config.yaml
n_layer: 14
d_model: 320
n_head: 5
n_kv_head: 5
head_dim: 64
d_mlp: 1280
vocab_size: 8192
activation: "squared_relu"
norm: "rmsnorm"
norm_place: "pre"
norm_eps: 1e-05
positions: "rope"
rope_base: 1020.0
rope_fraction: 0.5
qk_norm: true
attn_scale: 0.159
bias: "none"
tie_embeddings: "early"
parallel_block: false
extras: ["some layers without attention", "local attention windows", "shifted keys", "normalized values", "a norm inside the MLP", "value embeddings", "hashed n-gram embeddings", "a smear gate", "an embedding shortcut", "skips across layers", "capped logits"]
init: "normal"
init_std_qkv: 0.0183
init_std_o: 0.0
init_std_up: 0.0183
init_std_down: 0.0
optimizer: "muon_variant"
lr: 0.00218
beta1: 0.9
weight_decay: 0.096
lr_head: 0.0201
grad_clip: 1.0
warmup_steps: 0
schedule: "wsd"
decay_fraction: 0.363
decay_shape: "linear"
final_lr_fraction: 0.0
batch_tokens: 131072
seq_len: 256
doc_mask: true
train_tokens: 810900000
steps: 6187
dataset: "wikipedia_en"
Each number is 128 + 32 x the weight over its row's rms, rounded and kept within 0 to 255. Layers, rows and columns count from 0. The size above them is the row's rms in percent of the matrix's.

# layer 4 attention query, 320x320, rms 0.0927, rows 0-46, columns 128-159
size [131  90  92  99  81  99  84  89 102 107 103 128 105 105 113 103  99  87  95 115  87 109  96  99 116  98 111 101 102 106 104 110 104 107 112 103 114 108 112 111 111 140 104 106 111 103 114]
[[119 155 160  73 129 120 163 117 145 126 101 111  75 125 149 120 141  83 119 122 139 116 226 121  55 124 112 166  83 134 155 114]
 [ 97  86 126  93 144 113 109 150 151  68  78 134 115 151 122 135  87  91 136 152 178 159 188  98  52 120 112 118 102  86 145 147]
 [179 128 174 159 139 111 158 169 158  69 117 123 139 131 123 129 120  65 131 153 159 161 146 135  66 105 131 170  93 131 105 128]
 [182 150 142  90 157 182  97 135 144  79 135 132  93  78 219  94 124 121 148 154  59 159  58 179 113 108 101  85 127 151  85 130]
 [146 135 128 135  99 160 174 154 106 177 120 118 117 133 139 145 119 113 143 181 148 110 128  74  91 119 107  79 152 109  57  96]
 [131 100 154 102 124 143 153 101 128 172 100 135 150 188 113 127 144 146 107 105  46 107 113 103 168 110 161 150  70 168 102 117]
 [ 81 149 120 172 107 129 114  23 119 103 161 203 127  65 136 120  30 145  90 122 155 123  51  70 147 126 106 111 185  85 128 162]
 [142 119 154  84 126 118 130 155 166 144 107  98 119  98  72 143 172 122 110 156 162  80 128 102  99  64 151 128 143 140 174 129]
 [100 120 160 139  96 116 131  92 153 131  95 159 144  83 132 136 114 139 139 170 138 134 101 161  61 105  91 152 124 176 105 105]
 [188 183 100 135 127 134 128 124  90 153 101  74 125  88 128 104 142  90 112 111 160 126 120 106 150  85 102  97 134 124 117  41]
 [115 101 149  71 136  79 126 142  42 127 159 125 124 149 202 113 138 116 104  58 129 118 154  95 196  88 181 130 117 156  76  72]
 [ 99 180 146 117 131  99 118  87 129 129 120 139 175 106 134 112  83 117  95  95 179 197  44 130 124 117 138 200 115 134 105 139]
 [143 127 171 110 183 144 136  59 137 155 109 150 128 143 100  87  99 124 118  48 112 132 183 108 156 180 126 107 152 174 156 143]
 [104 105 173  75 135 187 168 188 188 144 112 102  84 116 118 145 192 125 155 128 118 172 187 137 144 117 104 125 162  57 138 165]
 [133 162  92 125 125 187 135  95  95 159 120 115  97  88 143 126 160  75 106 164 120 118 137 112 117 133 137 163  68 103 181 118]
 [158 143 126 120 175 134 131  74 144 110 167 135 119  97 127 202  90 130 150  75  81 155  13 124 157  64 137 146 126 168 161 123]
 [130  96 111 162 114  91 123 128 141 106 142 134 131 104 130 113 138 114  98 117 132 128 146 100 109  86  69 165 116 118 185 111]
 [127  97  90 168 143 102 122 145 127 113 111 148 125 143 170 125 157 154  83 164 169 120  62 148 172 103 127 123 191 126 156 133]
 [124  74  78 144 102 133 136  65 113 121 141 139 133 174 194 112  87 181  90 175 163  85 119 155 164 103 147  84 127 198 162  99]
 [ 76  90 108  89 122 120 114 126 126 120  94 129 173 163 137  93 158  83 133  97 119  87 116  94 134 117  95  87 132  94  96 116]
 [153 161 166 101 121 175 143 159 101 116 136  89 123 176 102 139 176  53 116 126 108 146 151 152  74 123  99 141 105 150 147 101]
 [ 91 139 134  74 184 116 107 111 168 151 138 129 134  75 105 113 122  92 165 174  67 172  69 107 103 152  80 135  72  73 145 154]
 [180  97 181 142  78 125 118 106 154 116 126 168 155 135  92 135 162 145 153  72 117 151 187  92  86 138 114 129 108 167 201  93]
 [154 124 150 170  88 121 103  44 101  84 172 125 174 102 185 128 103 189  27  85 178  86  54 154 149  90 106 122 136 142 106  76]
 [123 112 108 122 152  75  98  63 158  89  66 117 125 131 144 135  60 168  82 102 182 173  82 132 118 104 102 115 100 153  85  65]
 [139 138  99 150  98 158 159  81 128 123 134 135 122 155 115 123 121 104 116 148 120 124  96 104  93 155 161 108  82 109 136 164]
 [147 105 148 125 128 178 139 121 148 141 138  87 142  98 134 123 105  97 100 115  72 105 172  88 141  74 162 114 167 128 118 142]
 [142 115 173 182  73 138 157 136 150 101 133 172 147 144 155 190 102 155 190 129 124 107 122 125 138 139 147 140 103 174 123 119]
 [101 139 134 148 124 164 116 145 115 121  83 102 109  86  82 171 149  87  87 149  96  89 123 168 203 162  89 152 106 105 142 126]
 [123 110  87 229  98 103 104 146  82 124 140 104 109 179 123 151 117 119 132  81  90 129 111 149 174 155  90 149 118  99 122  76]
 [ 99 136 184 141 134 127 168 131 128 132 115  67 166  58 131 111 132 159 131 166 168 144  89  80 134 123 135 110  99 123 106 138]
 [145  98 116 154  96 123 139 103  75  91 116 113 191 107 128 142  99  81  64 131 182 180 148 143 133 192 132 164 178 116 134 182]
 [155 151 130 106 162  72 149 103 192 149 133 115  99  99  82 124 100 157 202 147 170 115 112 111 165 122 114  68 112 109 175  94]
 [139 118  50 145 116  72  74 124 142 124  78 163 132 111 136 133 108  98 117 154 190 171 119 150 144 148 107  99  76 172 149 108]
 [156 156  98 196  92 124 149  92 108  88 135  98 189  80  99 114 115 131 137  56  68 101 107 155  97 124 104 168 148 157 101 163]
 [114  81 170  91  65 131 101 103 124 122 151 136 116 129 104 122 159 168 134  74 145  85 163 133 165 117 131 141 158 135 124  89]
 [ 90 155 183 103 156 133  69 160 151  66 160 156 101 169 129 154 136 163 124  68 137 138 157 122 115 150  94 119 132 210 135 171]
 [153 100 114 117 109 100  80 108 102 169 117 129 111 154 112 122 113  81 103 129 151 137 134 104  60 131 161 129 104 119 140 118]
 [143 204 130 107 168  88 115 123 114 182 150 191 158 107 120 164 142 118 140 129 112 133  92 168 151 161 136 135  46 141 132  90]
 [109 128 137  87 142 128 148 129 137 117 133 107 159 160 147 121 146 110 165 149 160 144 159 149 109 176 161 181 119 100 109 109]
 [151 152 163 129 194  98 103 111 173 106 133 130 225 139 155 140 125 113 126 155 175 147 152 148 145  94 125  94  69  69  93 170]
 [128 119 132 109 128 115 204 209 130 163 152  82 135 135 100 170 179 143 144 149 118  94 157 146 133 102 160 111 172 127 117  97]
 [116 141 113 139 138 103 106  80 139  92  55 194  77 161 131 157 123 110  80 189 189 136  76 138 111 134 158 122 135 131 134 115]
 [141 201 135 154 123 129 157 123 151 182 140 175 151 209 152 120 145 165 106 141 114 163  96 141  60 101 116  68 107 136  82 152]
 [128 136 167  95 181 113  79 120 193 111 140 110 160 100  98 121 103  96 126 158 167 135  99 101 121 174 127 134 107 159 123 108]
 [ 97 100 139 108 152  83 177 127 169 146  95 126  58 144  74 111  69 132 150 103 148  76 125  72  94 164 127 121 133 169 185 152]
 [110 127 116 122 134 180 157  99 124 117 137  90 196 153 147 179  98 170 108  99 136 106 113 105 103 107 103  90  74 138 124  95]]
# layer 4 attention key, 320x320, rms 0.0969, rows 0-45, columns 128-159
size [126 104  95 104  83 101  87  88 106 103 108  94 109  94 103  98 134 106 107 116 101  90 106 113  95 107  97 111 103 104 103 116 110 101 107 105 104 107 108 109 102  89 114 111 110 113]
[[109 145 103  99 156  92  86 124  95 141 111 125 155  76 149 119  70 131 161 104 151 174  52 108 117 127 172 127  82 140  52 124]
 [152 110 108  67 147 123 110 115 134 112 106 141 149 161 174 174 121  17 181 128 169 129 124 104  99 137 139 195  79 123  94  97]
 [145 129  74  73 144 177 146 161 153 125 102  96 155 159 131 155 118  60 137 117 146 144 104 190 115 145 130 152 118 136 142 117]
 [134 216 120 123 200 117 137 206 164 174 114 170 146  86 124 119 168 166 124 148 151  86  84 139 127 138  97 141 146 121 155 157]
 [111 108  59 113 125 132 162  93 227 161 163 170 117 138 126  75  73 102 144  92 158 132 120 155 125 120 153 133 167 105 140 110]
 [117  68 115  84 129 136 111 155 102 148 144 138 107 119 154 141 140 208 128 114 145  94 102 124 103 161 116 164 139 170 117 138]
 [ 74 104 107 138 132 151 106 131 120 130 211 102  77 104 112 143 103  86 181 114 101 127 121 126 129  61 112 132 104 169 120 110]
 [119 165  99 136  90 110 202  90 125 128 146 157  61  90 150 138 131 123 171  69 104 144  89 174 111 102 153 110 151 147 126 146]
 [120 150 157  80 138 102 160 104 149 155  66 100 124 191  96 147 123 117 113  94 113 158  93 150 132 176 143 135 118 110 155 144]
 [191 165 109 114 155 162 151 155 132 153 143 171 125 140  83 106 165 177 156 100 133 131  68 157 153 117  99 133 181 118 154  82]
 [173  77 140 134 143 116 119  85 154 163 131 150 123 100 133 123 148 130 133 193 112 168 185 115  78 149  82 184 186 123 159 155]
 [ 98 163 127 126 189  89  63 116 123 120 125 187 151 100 110 116  63 132  89 117 196 139 142 125 124 109 146 182 158 166  56 180]
 [102 144 146 144 173 113 118 151 157 142 130  80 103 141 125 115 115 192  58 174 136 147  85 158 125 131 102 144 126 121  93 103]
 [116  89 153 129 123 127 103 170 111 172  83 127 152 183 157  99 168 102 138 154 110 107 101  86 121  48 128 158  99 131  94 128]
 [ 87 117 138  96 109 165 178 151 155 155 105 192  89 106  66 194 106 152 138  91 136 182 132  96 136 152 100  90 126 151 157  65]
 [112 185 117 100 151 129 112 133 137 117 188 117  79 113 144 130  66 234 168  88 139 159 123 135 150 116  91 187 126 131 110 112]
 [183 137 110 101 152 144 168 134 144 104 118 129  64  99 133 190 126   0 179 144 137 148 164 110  79 119 129 137 124 137  98 124]
 [134 115 110 152 106 157 142 197 186  70 167  95 132 132 109 145 161 128  91  96 110 145 203 158 160 126  72 106 154  94 163 135]
 [160 133 172 157 135 164  95 170 115 125 149  77  80  93  85 161 173 152 123 107 115 127 170 138 143  76  71  82 178 101 160 113]
 [130 123 124 162 179  97 139  80  78  88 176 133 143  84 166  77  83  33 118 117 136 164 120 120 128 112 109  53 116 112 111 146]
 [113 138  62 100 173  48  88  82 108 135 126 104 160 146 134 161 145  48 122 169 168 125  96 164 133 146 164 161 133  93  71 109]
 [109 115 159 125 166 108  78  43  90 124 129 151 119 179 159 112  75 156 115  97 114  94  45  93 115 114 127 123  84 157  37 105]
 [146 139  90 117 130  89  72 166 148 130  67 133 146  76 179 160 124  35 122 143 175 171 124 134 123  98 172 234  79 154  90  88]
 [166 141 145 142  58 139 160 155  95 135 129 103 123 164 114 120 136 211 105 124 129 128 123 120 117 102 183  55 165 139 151 142]
 [110 143 145 156 132 106 195 110  72 155 124 181  72 121 216 117 144  46 170 168 118  83  77 176 148  73 166 173 109 142  90 128]
 [ 60 150 100 150 119 155 130  63 140 105 119  79  81 107 167 118 132 165 139 112  81 170  65 200 111 116 114  96 111 115 118 197]
 [ 73 147 162 148 142 129 110 136 183 131  95 106  87 145 156 134 146 141 123 116 129 128 104  88 125 111  57 168 129  52  84 146]
 [103 148 160 125  61 165 117 186 124 146 162 118 165 118 133 105 154  90 168 100  88 155 155 113 194 176 124  99 149  92 126  99]
 [186 116 177  88 176 125  91 149 121 127 100 102 146 147 120 120  83 148  93 163  35 169  91 135  69 108 137 140 113 142 139 126]
 [177 153 105 180 116 128 155 184  94 112 165 164 115 181  93 145 149  89 113 128 141  98  93  74 120 139 159 172  83 136 135 123]
 [100 145 114 182 149 184 167  98 141 169 123  57 105 140 146  70 118 175 130 135  91  51  98 116 176  80 117  63 133 133  30 153]
 [103 160 129 127  57 107  67 113 132 158 106  64 140 195  85 117 128 136 138 106 131 130 136 138  87 120 165  95 129 173 140 164]
 [156  85 100 143 142 166 120 124 168 104  94  96 139 128 194  91 105  76 125 150  93  99 145 163  79 108 143 144 128 137 182  82]
 [ 90 105 180 169 112 192 184 127 102 142 147 102 176 214 156  90 123 117 126 103 124  99 143 126 128  32 119 110 120 117 105 201]
 [189 141  74 157 135  77 127  97 126 165  61 153  92 112 146 145 101  71 188 100  84 106 151 107 104 144  75 162 123 160 125 107]
 [142 105 187  81 170 164  99 128  73  61  81  94 107 137 153  75 133 172 112 164 169 165 126  99 139 120 146 214 108 175 180 119]
 [ 67 182 133 174 181 122 137 128  61 104  73 188 134 151 106  89 105  92 145 183  90  95 108 165 123 142 148 122  78  90  62 158]
 [142 128  84 122 170 137  97 124 102 156 141  90  79 112 140 108 165  98 132 125 132 134 164 173 172 165 116 172 149 152 147 104]
 [110 146  78 189 124 162 140 139 132 121 149 153  79 174 127  57 139 165 185 109  91  75  93 100 130 150  95 195 126 107 189 123]
 [135 133 182 116 107 139 132 121 103 161 122 207 131  86 134 116 161 129 116 152  86 138 168 154 117 115 175 114  91 146 103 192]
 [ 60 136 144 183 152 111 140  81  58 145 180 103 142 158 109 183 119 123 120 125 161 151  93 173 164 212 125  64 122 167 175 124]
 [ 82  68  92  96  78 165 188  90 182 141 117 121 131 146  73 129  95 150 118 122 111 127 168 101 133 155 133 138 131  98 136 129]
 [130  67  98 156  78 187 123 114 153 114  79 102 149 181 185  68  91 145 166  99 135 137 232 115  61  37 129  85 133 129 127 142]
 [ 95 172 166 129 170  96 111 142 101 112 135 168 172 100 136 138 145 110 157 158 142 133 145 160 162 163  77 129 148 101 195 138]
 [145  99 117 150 140 102 121 163 111 122 160 125  91 191 121 148 124 188 148 151 123 131 111 104  73  77 145 192 135 188 166 120]
 [121  95 104 109  89 154 107 170  99 150  62  85 130 150 156 138 148  91 160 120  66 143 170 132 187  93 136 103 115 101  82 117]]